Weights of a small transformer language model: vocabulary 4096, embeddings untied during training.
Each number is 128 + 32 x the weight over its row's rms, rounded and kept within 0 to 255. Layers, rows and columns count from 0. Numbers have three digits each. The size before them is the row's rms in percent of the matrix's.

# v: layer 2 attention value, 64x224, rms 0.0844, rows 48-63, columns 0-55
# o: layer 2 attention output (transposed), 256x224, rms 0.089, rows 48-63,112-127,176-191,240-255, columns 0-55
# up: layer 2 MLP up, 896x224, rms 0.105, rows 0-72, columns 0-55
# down: layer 2 MLP down (transposed), 896x224, rms 0.0944, rows 0-71, columns 0-55
v48 097:120072148093115125057108175145109182085083142122109118177128131127085148164149071144131109094127162189138057153096082122148094134195125115051110170105082138127074107106
o48 096:158128167132201090129156109096149196149140119080121103154116142143146177161108106138138094142070110151099139101118134118064135134137080134117054177099124081126117112131
o112 090:175082135142169130114140077121127184184135155091162169116086113115146173167115092101110106150097142128120154099062156113103066155175134168090064159115122099151119052112
o176 101:152171130119147095127137052133202227188158090117115112165109142123152176132175160127151142183049138169095161174118111174058103140179145145161073163143184093141130126122
o240 113:154110092129124132067178093156158203156087135075086105126137108142178124127089098083121118183085113169139158147167155105082161165154171126142116147141121018141102184147
v49 102:096105109162119070146131117082151166113128154090112095163135110102142143121070140116135106116162137144131113154134142119195142103084091131093159130133050124140122108146
o49 086:204144058102098160121155090137153145153060125104118111086135115109139125096145163185127135135116088133112102192072160180117127196160153085205125120149169169115133140143
o113 099:171128070109043141116100083088181108115142082087135184184140137130112137099107201102178155126143178091057114149060185131129152144178094049139060125135105137138134113106
o177 105:178154084126039183143087083148184136169133108171103106129123126143120133103161156160129150121084137126087146145112161166097140160139133103154118118171132113053120110094
o241 118:162151039104095133171144109139150155090158151106100096130178164133101108108105154069127108157117131140103111175137140076069123181168121124073141137166180054118139120139
v50 098:110137108070116132092120193175092072074135112185153117131121114166095156117087186153097124081102109097129183140157090145107136133122109111145103149145149151118107070173
o50 094:155128166144129199119110183120124114158192144109050166068113149129181090094094084100149156134142148121135174138142117101144109068168160097093164084127127161163111151120
o114 099:126082159102114118115177117101104162171149111108130112122171136112208065128114098147109162170070173130115131132155127102102120111092140154096122080163151116090061184128
o178 108:102110126133117164155105132116071112115137132158106148148137122128197065090095080132051121113180128087144110174104204130153140146095121157101099116137079143108082105155
o242 101:115107176114169120142124118179127158132132128160181159121123094141114169114095047107112116129176136079134073129123108144142085124082122177077103105093136113102157082131
v51 103:139130166153164121119135121168155133188128125147090132111128155155160077099156108140090178128144190138105172120122065151089116117101196115185131086117077128154186162189
o51 093:097133095127083174159118166080057089160158130175153136127104154132076167115107172147130115150138152142152114087090078149164090080096151169152133090112127161154104146126
o115 098:087124134134131189155072143071092096167135116144126125161122106154175140140096137152072151141069153137140078132111138143147128092075120116180156125178123161145125136139
o179 095:137127151115153162024089146128105084074191119172124123114094131091176139131158134115152086094200103117124055113114122124150136096087152151096097141096115128131140157100
o243 107:107123139128137101135115142126128143104107109120059101186097130172198124132167100180119116119116106131143048160149127160130159173124138117115117163086110109128159144166
v52 101:082110141148147076098149154108113157126146119152135071060182143101128109142165080127141132103163102106099090115120150130128201156195116132131152154096120202177099135101
o52 101:163107171126156074106137128144164169136129127079114166136115148122151154135150130155091104146113081116100156165136096134064141159109132145092080125134103149057106093115
o116 104:128100132131162120123142134189132163143167133100183186135112144118119120170156122073148143091181131125133180088120152100172079139168104134080133122124083044138157075107
o180 102:149174114183118132106169086192179178156130082142133156134156176105149128127160100120148138204139122186106167090147092151116122138123155095163107091106111102116133127119
o244 105:124169092091113161085115120169150156157104143083096086135162145124185110146115097110155149133140120191142175132153127057136110171150114107154089122145161061185131177102
v53 107:175123142132130123144139118084071165166105172074162165171144141106076118089115154104174148147196165142155088123098128132139071192133138163118068099136158135138105111171
o53 095:115107133141167163146133153112090072136097120145165088126071132145133169127105163129130112172070130083145168096174127105134113081198107124143164123140152121178169156137
o117 110:125146140195115110096140077105126186124095111144108088116126161115122144123136133091092092168078119157130180186089076156063187132146178080122170146135141153106108100145
o181 108:105117215134141141090088186104125144083100130090116149071137030156135187119183164103137076142089108103131130151118148085074124131127147127148120147117162149167112133155
o245 111:075086174118126144120182124105130166120140121087162141101119100148139131126080125142143088138085143107168121146086145111183143105129122149097093094133074173177110106103
v54 095:157164137104128137131113145115116095185073126168058110075124131148149109118117130122118156097113136101111110059113111169104149065153137107125151130138082097162183156114
o54 084:068161146123108084120102107183125183102159117108160108149109127093094152136131146088092153149133140134182134126129148121136141103086179175099097160173143138126085138127
o118 084:079112117164140128154080125171119136112138135133154144065041179105113116157140144137141131110100112165188161085123149090190114120120150124117108180144181109178139141120
o182 096:130128088107151103086149108158165118119173135161107108110113175091105153114094130098137110160162100121186122058099132127135110118116169092100171114170103120136124131117
o246 103:125086179116085110140097156110135093146072131127168159118045138173126103148169130148170093103128130112119125080072114175176153139091106110114155141117114152141157078198
v55 096:073175108133098139181122142120124092187144176074130061132071169124150146087096156104164132146059126082108135134118089114172051137144114071153187129088101152119148115133
o55 071:173125108136119186121122094172144201123103061085076173097159077161101113157178117067068119113119116147197173129146127098157137169171161196113111142141140102136119079100
o119 083:094094139163131130113089095142099145099081093085146155120086127113105080164146100054109135104110134152145197066146122112165127110144138124121158183140135046154177118140
o183 085:148093188143128195152127172130120116111117127099150148167139123126049149183118143097137138132162104118133120126118098130205152168131134138084170127198132095106108090050
o247 119:154082151157098119161084106068110075087118101134179136134081130091070167168153091122117103072161138101117109065089097181160100160123105111146075135115138177095140060100
v56 106:161168170158150087104100126066115145151146128130206158159070153109225194092077142152145142162126163088182090124107152162089159115131150121125118114076176097146136145166
o56 105:120096125108131171121086141144083094158116156117089076133173100107148117087143134186131140100125096112123098168175197154130171206137118150141166139136143142081138147153
o120 097:078086096110168112124056148108100078140104167090087108092120124112096089114136139132167133092164101071076125158117163152162168148139089143101137157075161120139140113180
o184 095:093154149164106142088115153069131090129115137128133206153130139134116146130096089146110141165092125107062126146103138131135144158124187157112115108149141150145114080147
o248 114:140106123123117107146064175131080089045152117114203173122119103100142160184166075084145097096104069073124117130059104114175133167117090111129088137115121117167112094161
v57 098:119131134172123176131103126178116142138117148115159145085074151090155064127128131109141105235107182077112124138132127148150106149153135094100127132130120070080136098160
o57 092:105114040120155151109152106118181147124183115148080168105162091134134097118141191136161149071170149201137154152128110129146169098181144077114115138209156135169137211166
o121 083:130096091163137147130158135147148153167098099179092101124196160162113075100088138107229135112091145167124161159093076141127117120145190109098186116165109098132120192070
o185 096:056121163156109157169105093069149080069089142115141126146137128191172131174087157114194090095079141101164120136120154139174153137076136135118143157166124135115150136082
o249 115:160106147157153113167111159129103106124118116173198232121094121128076136126168121096115105089133132084150072107092159186165113093120139108115110118132111177095109058147
v58 101:113086117095140143160187134116136099127120097047181093176131119123077155102157072109088118177161088157125123116142040156113182163145166119136109128138158148166174116086
o58 090:117143164174097137185110160089050063124099100144179168135086120166126179094100205074166121141121105128148102143067134135114103130207161130148148131126109150140144110114
o122 100:138138125090148107125146079136178134103134119124169118132082061164137147060077181127108101150137116139189120133070129117089126150194177104162126114145126208083165129134
o186 089:184075129152147139177137123093069118117120111086170186099133117114122138098088139078158092124124106143126120122097207105175182133136149169179155099103109102101181116138
o250 115:134124101108104114131192073198164147133106122122066080095105090170153057078051145168126092146109117175138156132158077086104182179119186094133068090119130099146173189108
v59 103:227138122127147117126118081184102093121158132132170132144145148156171167086121101122095168139115157101131211111141121141102108215170148115192135100148166119151097163170
o59 091:083184111132152222163104110037108110126084111171102124116068051090140110119160130092116153117102169065144174127113075118128112118123191136106142144112125154118155119142
o123 105:146118115164163158189109152099083144203090113105160125111086128145105095144157127100120158162090121053167091184128129158123101104126147167132132133131131103110158133132
o187 104:104145105149132144115122173085090079079128134111171141113104095120124107179101136038121100143165131085189138159150149072138138105107110158123114182100129139127153147106
o251 109:125114082102158071117092153162137101146049079140193084075136173212099070178165112175122093147176120133154109122125147119168079156153126146073096164148083140130129124173
v60 093:147130149167151165119142118171082081228085145178106115132111182124141094116140108131131154085099200075095157138113109153101203143144159074104166108118163146097108114101
o60 098:092173120162064185088132137118133093124164132141093163113159118114086128162115100113132110066163151153201123075141149150189145089077205186132136136124148116117073085177
o124 097:036125161145091180097120147159082059156130119138076156120148170108097132156126143159128125112143141094153094072186113120197147088095185181172106183124098127132105117143
o188 106:063179131163065171105139145149103063111178182179057100076123157120110092159020114117163074116148097144183110064124119151173117073099137140108153175143119110089093164062
o252 097:108120220185112124143134157118122074156138083156134134147143200125096172144175143126143094088166116113074087136098115175164103133079151154114178170113149178113129075150
v61 103:157105124134160149161085048116098093156161140113153132121133143132054103112105114116126093075103122091164111155135139121161128093093133160104215153032151067134173122084
o61 096:176105059127148138141155144139124126155193198157112086147101130093122123082145121173116134108154124136168090103091129163166084077118150113168147100156153092162124077181
o125 088:143136169138108105102194140139096145145178159119083111197145158096128102084130129165147186218125101109129079123122109106104117111136144161188173140114153114150106115174
o189 094:160099179137061132103150147100089111112123171126086111139069071140127137143103141170125103096130131121075096117129119116145130121070158191104083134126154159073147096161
o253 110:158138156139103122112140086139112185161142130144120116167131163136103174148139127194086155156125153121039136127071103129034091167147125104147170122114165123123110131149
v62 104:160134124180163136139121129110181159144087105070174185109082116097120093160135147145150150179109100109068077089130148095123121114078136119140123131117156179128171175153
o62 082:119139093096104128113140085156087112111148138143211129112146073086094127112135149092114158112165111134120158142153087118131164142121136199158149127104151103129122157120
o126 080:129175151073162105142171155176130112102106095118145099086158088098061098100155153113115157107170097122183171192153112180105129136129160079140163147090113112104117200101
o190 087:114159157029187118172150153120137085144196136157126113099119066121097121137089138143092120153103102108177141106161126085168085094106095114092156107136119122132136185173
o254 115:120098157120184141157147172062124051194159141118172152079084107166110104107127150157158164083145183097137146118114148122200130097120068122146123075139105202119138098124
v63 093:122121132174092171128109230177098101100141105093135151119151126104072090155121102161145177117130116137097061143106092128152132087122103115148122168165137098183110123116
o63 107:141120179092143037092127074104167176083181134135141152115132169139184101153157167117100061164120108184075164156086104156077134139106125103112088167171126143149122145120
o127 103:176084078120172122169094132138162158092121107160153095072056148101097102103163121097167076129133138187184178145076132100152094118142144128096130078188118143090172089135
o191 090:141103197086174109179078039100128198111153123099139132070151098107141108068229191175127091132096167102103154156131148153091084091081123116152091103122147135108122152140
o255 100:080132136156127151101157100182086127149096156132121113083066142099117094051109147088155152161124117154168146122202151093070151098115101141150130103102165072150140136144
up0 095:088119138120098111164117130117201119095147093094151083124152183176169129142181097089174159136081163070122060093139110189155151120168115088165135093173157103107204141108
down0 096:150108081127116130128132141101124104118110089150109059158124096184098119158147145113148060162068065173130121122084083149096178117091108116107097099100175126096135137132
up1 102:102092138129169123140112078129127150178104111086114130150162131148115119148169158152112135102101121158056080066119150160148144136103079174131077111150049115063040144155
down1 108:129148114083112171145105129195179097158162155164098125163119092167189102077081135100158109113127186096175130095151155103132221136181171128062046097126126103100112147158
up2 095:144083140122104162078158112190164192136124112158084146155096142220147158173092087109154118085183187169150108140154123106089131131109087197131176095041111138123148175139
down2 095:136149125165104163125171124126124172106172120192159185184074081161140044170155092140144146134117177169184098150172133109140113106154075130111095178168095136199195164112
up3 101:137133216168172121192161101136088160192112121097173165161136109122151178086159103093124074143121121081159138163119064152163172134100138138063111083106134177102130154069
down3 098:197060139161159142118161135134090120127132173120154134185141126173098156185099160112100193129128096121157066194081151163197104080160142129138084120047100148095112114115
up4 095:141107129185103200086152129153171148180160105127118081181114134119115126088098120149142072127078038101163122112093144108130099078187132189164070101102139182117149084145
down4 097:057133092129186186069164120113130107120122128156127118126137124071206192123123143155173185108076115110201112157154171120122163135127124103133169118144082146157073156144
up5 100:159078133100087144098185126073070139064144124099093144153170116161182154139119151126113146078167178128067193076184136157187156142099105145126102131168163091096121157114
down5 100:180111120180127098136114114161140152133124147130112101151113156122076067175150152158149117137115164106123125163123160145168170126171152113131142077191127143121188166098
up6 104:089152152115112111075108180122145122089083129147128111131107153181115136146127157063162132093098139158108127075180089164141125108195105110092128089123175193143099156170
down6 104:097099131128121131101140096137168166116171124109150125102101123120135169121191099114137121154100121085117105144118135079111130043160162082075072138107124117126136172173
up7 104:130108196188093149126113156119120126148128149113181108055132138132138115095148103103173114129112153151112110151130168141086124124081153135158109130130153072157144145098
down7 103:137112122139135118107108092134162140108170129147104139129125133104106150145166141103153117113129059074134173116157141159143130129082111120163134083172095149156071129137
up8 103:104104138117107118131141100143095137100142081164095156098076112126089125120123107136172167143141132110113207055203103092082152175111133085087131062128130084085081066114
down8 104:134157045086109095124137145108108122145069102098189114148120111091174127160133158134143121068157159195167135148092144139186143147124121099080129179204156092112104137105
up9 093:072093126090120137165091107128185129091162159146106133118094174109128091103158135131125143072137125119125115122183156087145134133157097126123177148151100133164104149095
down9 096:131150127122147179145087165108161120153159114066127192114142136194155123131142104128192125107097146118121183074134105106133106137124129061133118095053120168132124113147
up10 092:102113121088081184110150088068128143138065118087119142101153161112103117165183147116113141075123101144137111119131134143152144169132147121135106144148146102090149158148
down10 093:174111116115148167135164180139142146097130121180152143060151181114104169107124172181120092097142122116150152097138179172109077118149136159162153163147128129166161060117
up11 098:085128133115137101120170119171149126114114133107173090132117078145103085143102102084164101106132136104112088102083158169136109071148139172121119131100146127083099111085
down11 100:116137162138166120084155073144077075142155129125132142200123126148197067155109069067115140088161083152156143136139133151097141128146146112076206157147138132127128155153
up12 103:176124119060114163165163134161139158132152064094147162143131141156136138110091157073114064130157169120099120076152107166142167147156116168111124100102118108167134116122
down12 104:121140138105125193201162164128148092097205081165179082211109111160112097126129136128099149073106127112198129142096090163093146080114098131115162100099125090148132057163
up13 099:152109185172086142134152068123138125080142157095120155106065121162103165114061161133162138174177114121115162089191121197109116158050135132110126104120153130165120171127
down13 095:118132115180090132145080124116159109167082087101156071140191176070139127130160153137145144097086116164120133129117115157111162099160145090142135159124186136094176146135
up14 092:125078093101118150078087121145121065114148109126172170142184174106094118073140098112112172125102105147077086114104091112126126082188120090134110096165167090110107158077
down14 091:170169083125172121095128153155103139092107149119194119107171150113144150166129160145208127078137191090154143129125193113125122176125131181151154116096090162168151158075
up15 103:073125111133065078153106133156116146168155156149098096091129120165148108101120161058124117160097141137080147136151161154083146126118202113176053101161171169095144147146
down15 103:156122111143128108149100121093168120156126136111116135131174142178143134143174211076107160139185125119129139126115113146171167125151061118075102097125121173069137095188
up16 099:131148129154110159111154101155117129095144077154065142147146148155141132121065144149207086197115118106122088162101186162075106065088153127144140127108194138143138183107
down16 099:147167100104134088083095126115123115112141110148201139146144143200103079128070122122099130118132189128112135130136145078083155086096143128166100120093117104102105132198
up17 097:161098126134164087127117125150109038123135087145163105121114204165100127062085136094103141108116150068113145101182139150147109095144121202154107104128116140112172104143
down17 096:151126091134173087120142167235112154070120117124145114124097096097122096190111152157085107065084147131144090195112132102095124133160136144146073179219076072153145177083
up18 100:090150089143108146111090162101132146102128103101107139161136151148101133171072140107144118165088156150145125101127084132129095136170113169146058164080179124145026127162
down18 098:158149081095122088082105144121110093072137140139138108060130165141148201094155162137161155133137114145088135206073143188171083097138156111112129114140130166107132121221
up19 095:136135147172091140114141184174152155132068180201137067125141186131128146156126165117143140193150093076126154107149182149059121223149132152163103099089089140161164097090
down19 098:111074102124129122097091131058148095102148144117143132142108088119115122092125114087098159136173119138113111135152091126171166083119115098100174174118137128140052121162
up20 093:107098130172140137129126104115119140170155149118169110146160182113151138078050143156217113112131123109108067125164104093091128099119140110121087111123094149129120150102
down20 089:106199136115102139143177093136142179065126140127133156107143109117132173175123084161129128141167148160077093164124149169081109174146093151151158147114097127162119128103
up21 094:143105130102152176190166130167094106098102153156075076051060149114131157136103198076189103119118141087091117090155170122152088131130155133138125159086119155149133136089
down21 094:147163084136094142086112172100097136156096177118163083142107139190046150163127115114120161170145162081141126148131116114120098150132143079118170122139168135084107155100
up22 103:085075143092153115166136083089078162066193126101149100095121143082116107088126143112177089165164071140121135148136173168142144120123121147187091082113133142096185117185
down22 104:084088148096181112099134204111096140134125128072099088128098119159115085137121130117172141148094079078076116111166132103147109130145135107180093108130149131128186132170
up23 100:134091106192127131096105144107138114139123118130124130149142137126126099165119144154088127134107162062059069137178098178169139099194124151129170143107132106097148103151
down23 112:101095087109067172100170121123165152188144088188165125122157150192137101101122123143160084106093135101068085139137100151097114155132109134126112133125140127086153107199
up24 106:156104117115090113168156112095114122109166112131135149084157206142165059091105125142108058097166141097103161053110107121109116116188175123115070123097144169170040115117
down24 099:143127108074117184157143072138140103128169162203134169103082127144087145088166133105092122114079123091140140126174173098089155082133116159122124118198174095140167110047
up25 098:090123146156094093123090085143143146103096142133146096105156167167167163099116106098169098156086118142140147183159109149212121150186119168126127081190145142091157163158
down25 105:127119123114134120168135096100050200163097116117124115091218135164172124086184147109136164061146103153136122111154090147139110166078154058133123100150116106184114128148
up26 103:139146189119132126097169147129112123136110050097150177150146119113062123066191142134158123122188120110122126088121085135039101151146165180188175149133126099107146109170
down26 097:035113137080131165122113157085121098119119176170099151162129070122140147155137187103139133129089114107123142136209113090120156162146138096121103118147160095169135136116
up27 102:098070153108097142122202116116160159112102106164132115129129137103098121108179081102165093120141086142114188061138149140176157130100103140199128077063157104109141168157
down27 101:143060104136164180089107157114172090108121180106126138160130083096133125131122137113122164116074108128121086138089182098157065060116167098118152089145154161113081137119
up28 099:136136105126081137137100132152156106076204143080112084098166096131172127128093144116126117229124179086105135100175162171092165137184086146175100090120131180150144118090
down28 103:141099150140099137079064155119103093108146129118145130135146117152091110135123075133131128065116101177157161193158183184102162090173140076105155117204155086113119170113
up29 093:121116183167051112124123136184117135178117185158086163069125162144132106105131048115156135089160066083099190141108081102084097160118121105129194109148119118099095117122
down29 103:131097149166146167117135083138123115133132201110107123111106085114085068089073140131104074155157108131162172131122154105111094125123103108132101149063091121130104174180
up30 098:137143154100068120128118180133207098129152146133117152146134175152115052115096164126139156146150112115138123155099094159164118173168163143180128131127131081108132111112
down30 095:085148126152090111107128207129112140147104135151130115100151058099098107104112112152125139071114079152121113143137131123172127137143090117133110135098094151171153163190
up31 097:067141186186108173166217113089204147114134069123149122110160124129178077081120172098111149109083139112137105105104149136188128159134136094140122085098128134107104155148
down31 097:139163149141141092073094154156082121062136128118164129149140060117112124167101134176175132142139136155123133162123153162138095099149150108147145133142185096168121143119
up32 101:124103120107085093140095098176125183134096090099118140115127172123133130133083133129122114107081093127103171135118111157105132137099097146191147126102101115125171164203
down32 097:112124145145093162119118139131187120105126150144130116102138128123106154176159135209088114146120155158143063134127096121135146103129153127069113147114096127140120157138
up33 096:103080147124121137124141103074093152137070062194176101131165161151160192071070125119152110130126081107146135169139118126112163119109102119085161155140117086107169157093
down33 093:147163086074111127132127065079112106103134079147110087145132134119153132131129115130160143137156105134073090147072103163174148221109199111125113181100124138182157144125
up34 098:108181169107140180105103102116139121126173131111177146147119158131097083117179088143202104152141138144175179173138185149112140115134093119125077133150134101151155113085
down34 094:171113116070120119182144087162093112127136094140116142154093122165095166183145133107152161099175155148142123155080152099145129083078071124102157103189117139095127124183
up35 096:190128116183154159115179086108114161109114143149198148111136160167159163109120103099174088040103125096121145088123059161134113149154117113120148086145146136123099120161
down35 097:099189116128130124094114134088151081194175121118121146138104104099109098113097156187073154142128103090136128125145148093150179122117110144129124080157130076111174148102
up36 103:135109183133091107149107066112143144135041179139124133158111184147107193106131076062138105127125158151123117098125121142126135158121153124139124090131119114153126128153
down36 100:152158119148194144122137164116127137115083137084135128066073094149145102171138119127120130168154125148097097116093121135135081107098097179137140147167144180090097108092
up37 098:093132162084113150100133127080158134143157136091171196112107165154085134150158088137159095148105105147097197116125135097161171111148169164141111090137120147177154116116
down37 101:150147186077101115125090115125149153163074109120141098185095135128107139091120059087106129120138082121082091094146136152098075134116157098072144190110102139058162163112
up38 093:121087109122149082072094084053165093126129096173076183141119136159137148088125081151139105133158097116089150078149172149102135163145132146124161121068138163179146140138
down38 093:177188089135155163168085133117114106145135107121161130179103118145163138121127204149072077106126133149179119115073129210139086179037104140136092120191116083116090151169
up39 099:149115092207146105094132160108091141094092112147090134085123113182143140156088134133151133051111146128090080147130087101105112113067093157190114144080095139153144104087
down39 100:146187160149122122092073110140136102084115143205155072160126138119134183172075122122132134137098110116108099138112180165109153115202136142109116120180128058149128159126
up40 102:122148160122081128157146140202091102133080137146210086152154147137066161149069103109146111113171110153053135141164112084087152182035154161146109091064127094114119114125
down40 098:099135192152167092089128107100199160173129137169109141099133201121165122081112161114134116091097119072169139105098116147139140085162152135148163115135148121125117187106
up41 096:112102169182140084063162115150133173130154123122081153087067114157136144142152151153173110174128113134072168094149137138139145102100194103124145165143118063114117110153
down41 096:132101156171169116114087067126093092157053165109104176138092092133160110159155087164102123092146172119139139082076172123032135067135108193160130141144116147110172119158
up42 098:109087130141079132127136131118144128095144057061101113126146128127142117141104083141090139171115066086111106081115119154119109090098130154118142127111125100175151113085
down42 096:150175153090149146088116145110144180174131172185091130113103154149152173154112153143160146147151165109129129178122084103116161168056148100117139120087142157122124121200
up43 105:140109107139131079138143110140108146161149133152167170154099180143161062157110138134178095112108140126144143157135176182098151095116190140172139121142105119144069062046
down43 101:104124106103161160141140203136150126115104111117130185155093118117137145127186137132108124154128133165117131148107092107072151087090130144103070106116215104140111040114
up44 099:137148094107089180140183137155087099142048109133142147168139171111108128053084102132126132123070103108091173166193140120089091094114095140139142109135159121134139129087
down44 096:113138192105098170112064159165189154170127104133181111134132122106143131158114090163190116141092181134115103187122149105100168094096128172162187089111119101185138169129
up45 106:107103142160127127155159076083123077134132126070080162132160138143095124141142089079103102089176113091127184104154144195127108073114107103105143091109099084075187123111
down45 103:139129115152111168156173128100120093148157180137120138123072132140190152076104141136125083079123131152101141127147107080131100107138155117179129127167103140160062085143
up46 098:101142178114141153161150170128078124122114162156070106145166119115093081143171156138147078153122124154107166141164138170091095109140133106125131079120158132153085201138
down46 096:167159050107182146111162142116157153164146097085139143159164130096119032113088172154173127193179091131104165157161205140163161127158126112058150141175117136104154121095
up47 095:164091166189108124183168177130136126143133136180128148142147140147143065128124101116182146100123133065077103088135118110131165115163148137195158136166113164137126144172
down47 098:182050126127114174094153065151131128081105156087169101123112108131158079071146071130131105106140176093132139147128148123128098156109095062067151194161122154111084115168
up48 100:118114107116137081187125125148152153129127077161096145128153152112131130071111079135183127125105163091121131089151116110105097094114148175128126169143145098086207065086
down48 104:154130145114121122151094182120152100125088100159150072123153160134143155128106171093112140120078154135154154138165119116160098160102201162182170103155101141143102156113
up49 108:165090105160113114113138109100146090165161081083131132113146148171117108149115158107133113169146130155106146147105097216134179139114165204091111087119164173143141150125
down49 110:062098141144194160131109090144109114159111084131162140101178163134110144079134132135114128145122116107126104141059142112150043133110121119195128181091085108167187110135
up50 104:171138197143116141181139102146049180120092132162114156145136121123122134147110085119128089135175118110093134116162115100123071136143153141074086111133149125108090148135
down50 100:158159104132132147156146162107189113147161146154126108200123144051114127159195107106131128149084109113117141101198172132130147173168152122124118107159128199075065125132
up51 092:142112159146093170075145125168147124182140086093135165109135170154134106079134133133107077144089141079127140134173116110062093082152135158174122122148114110109084154107
down51 091:186113106115136084144109113190098183103120191116064143140170057110152108104176142060082131125149111183097101109153114148099156124156149103064169179053149120147169139147
up52 095:058136171146084117171194139140069099140056132134162115074143165136121094140137095120122124119052112109067099105120094139160170165136101102130082123160134078109178091123
down52 099:116190130120104135156147119173124083139197156101138108135150044109057111152144125114136169104129072116108132124135083143166158182104097148150113207078139161143101147029
up53 095:150085127109074157148127217093157162109169115181225116199086170151114097113130107154164156157151180105100143111164169174127098061127121147088134134109120133146172105135
down53 100:184088132171153126113105102071143177152147114128115150132112075142153092111073108048151080115128108103112167117142155108144096198144160112068155111127149118105143123159
up54 103:151136181174099120075079148123076095131117152098104145090119126180103080070120165106127119150129139116126165170163159107120117195167125140125148143030163141097136110115
down54 102:115086145092129161189152128116171177142099135121109183085128153090138168188111109083148104147147094106125143120073131138179075153184127099173145154129121059118085141136
up55 099:145145135136178156136154135109155101169168097116134119099168128102089126184081100083106076157118128159101170080133128119125137121129133208117143116106107116068091112134
down55 102:076110138074141109175105145090123117134104167132122177090093154213144120110069128136112192129149198125112146117122113141138051172146096101117130200118141116174176188133
up56 107:093121139107111099128115112120137087104129075091142141125158165155083077137122129104158076184149138120136121073102129171165109178158163170087108087157131115150096098157
down56 103:173154164085137062112159150114151111142084159051152104138127111143154149149062131095135130183153094140157059134132172146133086100117161147098106120123070123165128124141
up57 101:110121113080142112184151111126140107116125201172120118112124110092097113123090110132183120116113121141133060148093144134133106113209142149128159128170167063087090134141
down57 102:121155157131132120114127130156124135083133132105118139122146154075095140054107109176092133090164183178125128074174161170117187103136118144102198123152140132124166139124
up58 100:163116122118066116128167127167167154132136052140093105111108145120139130133134146138083111108125171093104079114104161150126139228089177123080072144106122135159085136142
down58 097:103144111099173148165151190117097146117109095084145124166106104136132196072105104122120136169131169126175151094141120149084047137169180156119158125121140096148118170153
up59 099:138101151122052135102116092180106160179162099099070068153132153135134146099076103129175120173125139133117144153156137181087155075147127093160128087125121103113165148143
down59 097:102156138071113095132088157054186119081105173110151044088124151145169142128138158033117115150076169114201155137162132103168101127110169133113118146126143103185089169135
up60 096:081093115128126131198142142120085101056121132116181099057095151162097180046129115136115151155073176076064106143124102179097129103132160179113096141111143119120122088155
down60 099:127115113140123109140141149101138066126123056156148086113094153163187140105064147150100128138122095080111172103155177109092132158137165136169121097104159169125192080153
up61 097:171085126152145168209101148197110151166158118149133112121080144141135155143125122159134141079127080080136136119134082157168155089131111142125152140103124142107072107073
down61 097:140139125159174155151138111054140131125118093108085109105088116068096143094113170077161132107119145108146144131132152110069090115110140154120090110135120091091079128115
up62 097:179166144128112114156121132183192183167125097127089126181130138117188179118112082129166110104140103161113121116121120088136170153145087141172077122121185102152148075157
down62 097:118088149139125113149113121158135151101077081109111160137139075134169090129092161086055148146136149154113071164107159167126088090146076113104111109179106158139121112077
up63 099:168142111118119105092135137102124114175096187159079159095107130201115126113145155129184088153130067138122106086127105108102106191120131115112156100063191119134145143067
down63 099:161150095154129147130131146146161163153118123093113132115089161092169105124106112128112140116078157124097117103122072177130136180119065122126130142117112130098092143129
up64 097:142099151116167160141159063169150090176142077126111134157150148140157152126118155132152143146111113104070159074143172114178227124082148149165116102142142110138089114158
down64 096:179120139080205134107079132150165131119055150164200107185115096105136150105126119129166144161105161166160165126099101136139073134115156118089120139120136150172067115117
up65 099:136140136114101108101116099085096134189053148090114194110152078165077126061131086118176127107134164099087127132194174120145125106149117118101146134132113151140076065081
down65 103:070152190172115082143117091159181108148155128108143157108117122040105182066136149116157104166152097084105156130160164093105093144100140137118094154095116107125155122105
up66 098:107142127190119138131122121123132126202161043115126132161111161161092093152153151100166140144030101078109132115128168109143132167113109118086181140119133099110155101093
down66 095:202183076167097149167114135108068132158114059150162121149106142136088182167101114112172183167134129101103125170103090106131090078086154200103186155132152148114151194103
up67 096:057165127131149130142103097120122076163165132098174121178083156119107163158129062146148104129094161153136146141157159185098075141127092176099075095108130147071084092148
down67 094:161140108041099156133175134140108098175114123125104115106136112151094115169191128144161131134110125122094125104145152128120074121119113151164243140077098164125094160152
up68 102:119101141153110075118119145108152106082112140183082087158110138143147127118200120118139075116096158110131129100143109116123143089147127166142042130145100087199045089115
down68 103:077114096172134079082132096164117102104140133087123126165184100164127165151196143105186103134128145151111061126100137180192115176162126105124122106117123206103114137146
up69 096:099120139094180125125129157141124192090109145124141135138096120166159112037176094103145099140097106109095120111154127109138082155151195125228120090070130131146129081105
down69 097:064085141175185102143162083156213125148198124111113108113134103167159069179169161142107113107057114064151094117174131100112087098143090135151128214133120124090119101146
up70 100:095101078134112154152135153106114108109091060123142175112074136103151144107133139136164079142109171159118131102121123124143161102131206167130128107079151154116127198142
down70 103:066155185140084079082105130089137127140139186134122131131156108177178132131127084137129175090101130131182165062169181097118140136147141141132141121039186157121151145153
up71 103:126102170110093130123087128189105101088100105135097096149115126087111182150118153117121103150134155115120115089096086111163149129128087112142127073122131149112103137176
down71 102:090161080119137148124138115143151147125055116142129130153196185101124165119061168072156135068163157127124053128110077162153171152104048152132107126111184127127148150120
up72 102:071140142118168131157141197130106127067122139137101104108097159140145100121100144102147142069159073099093145111162127106171094137175108130122038072121116171186108120129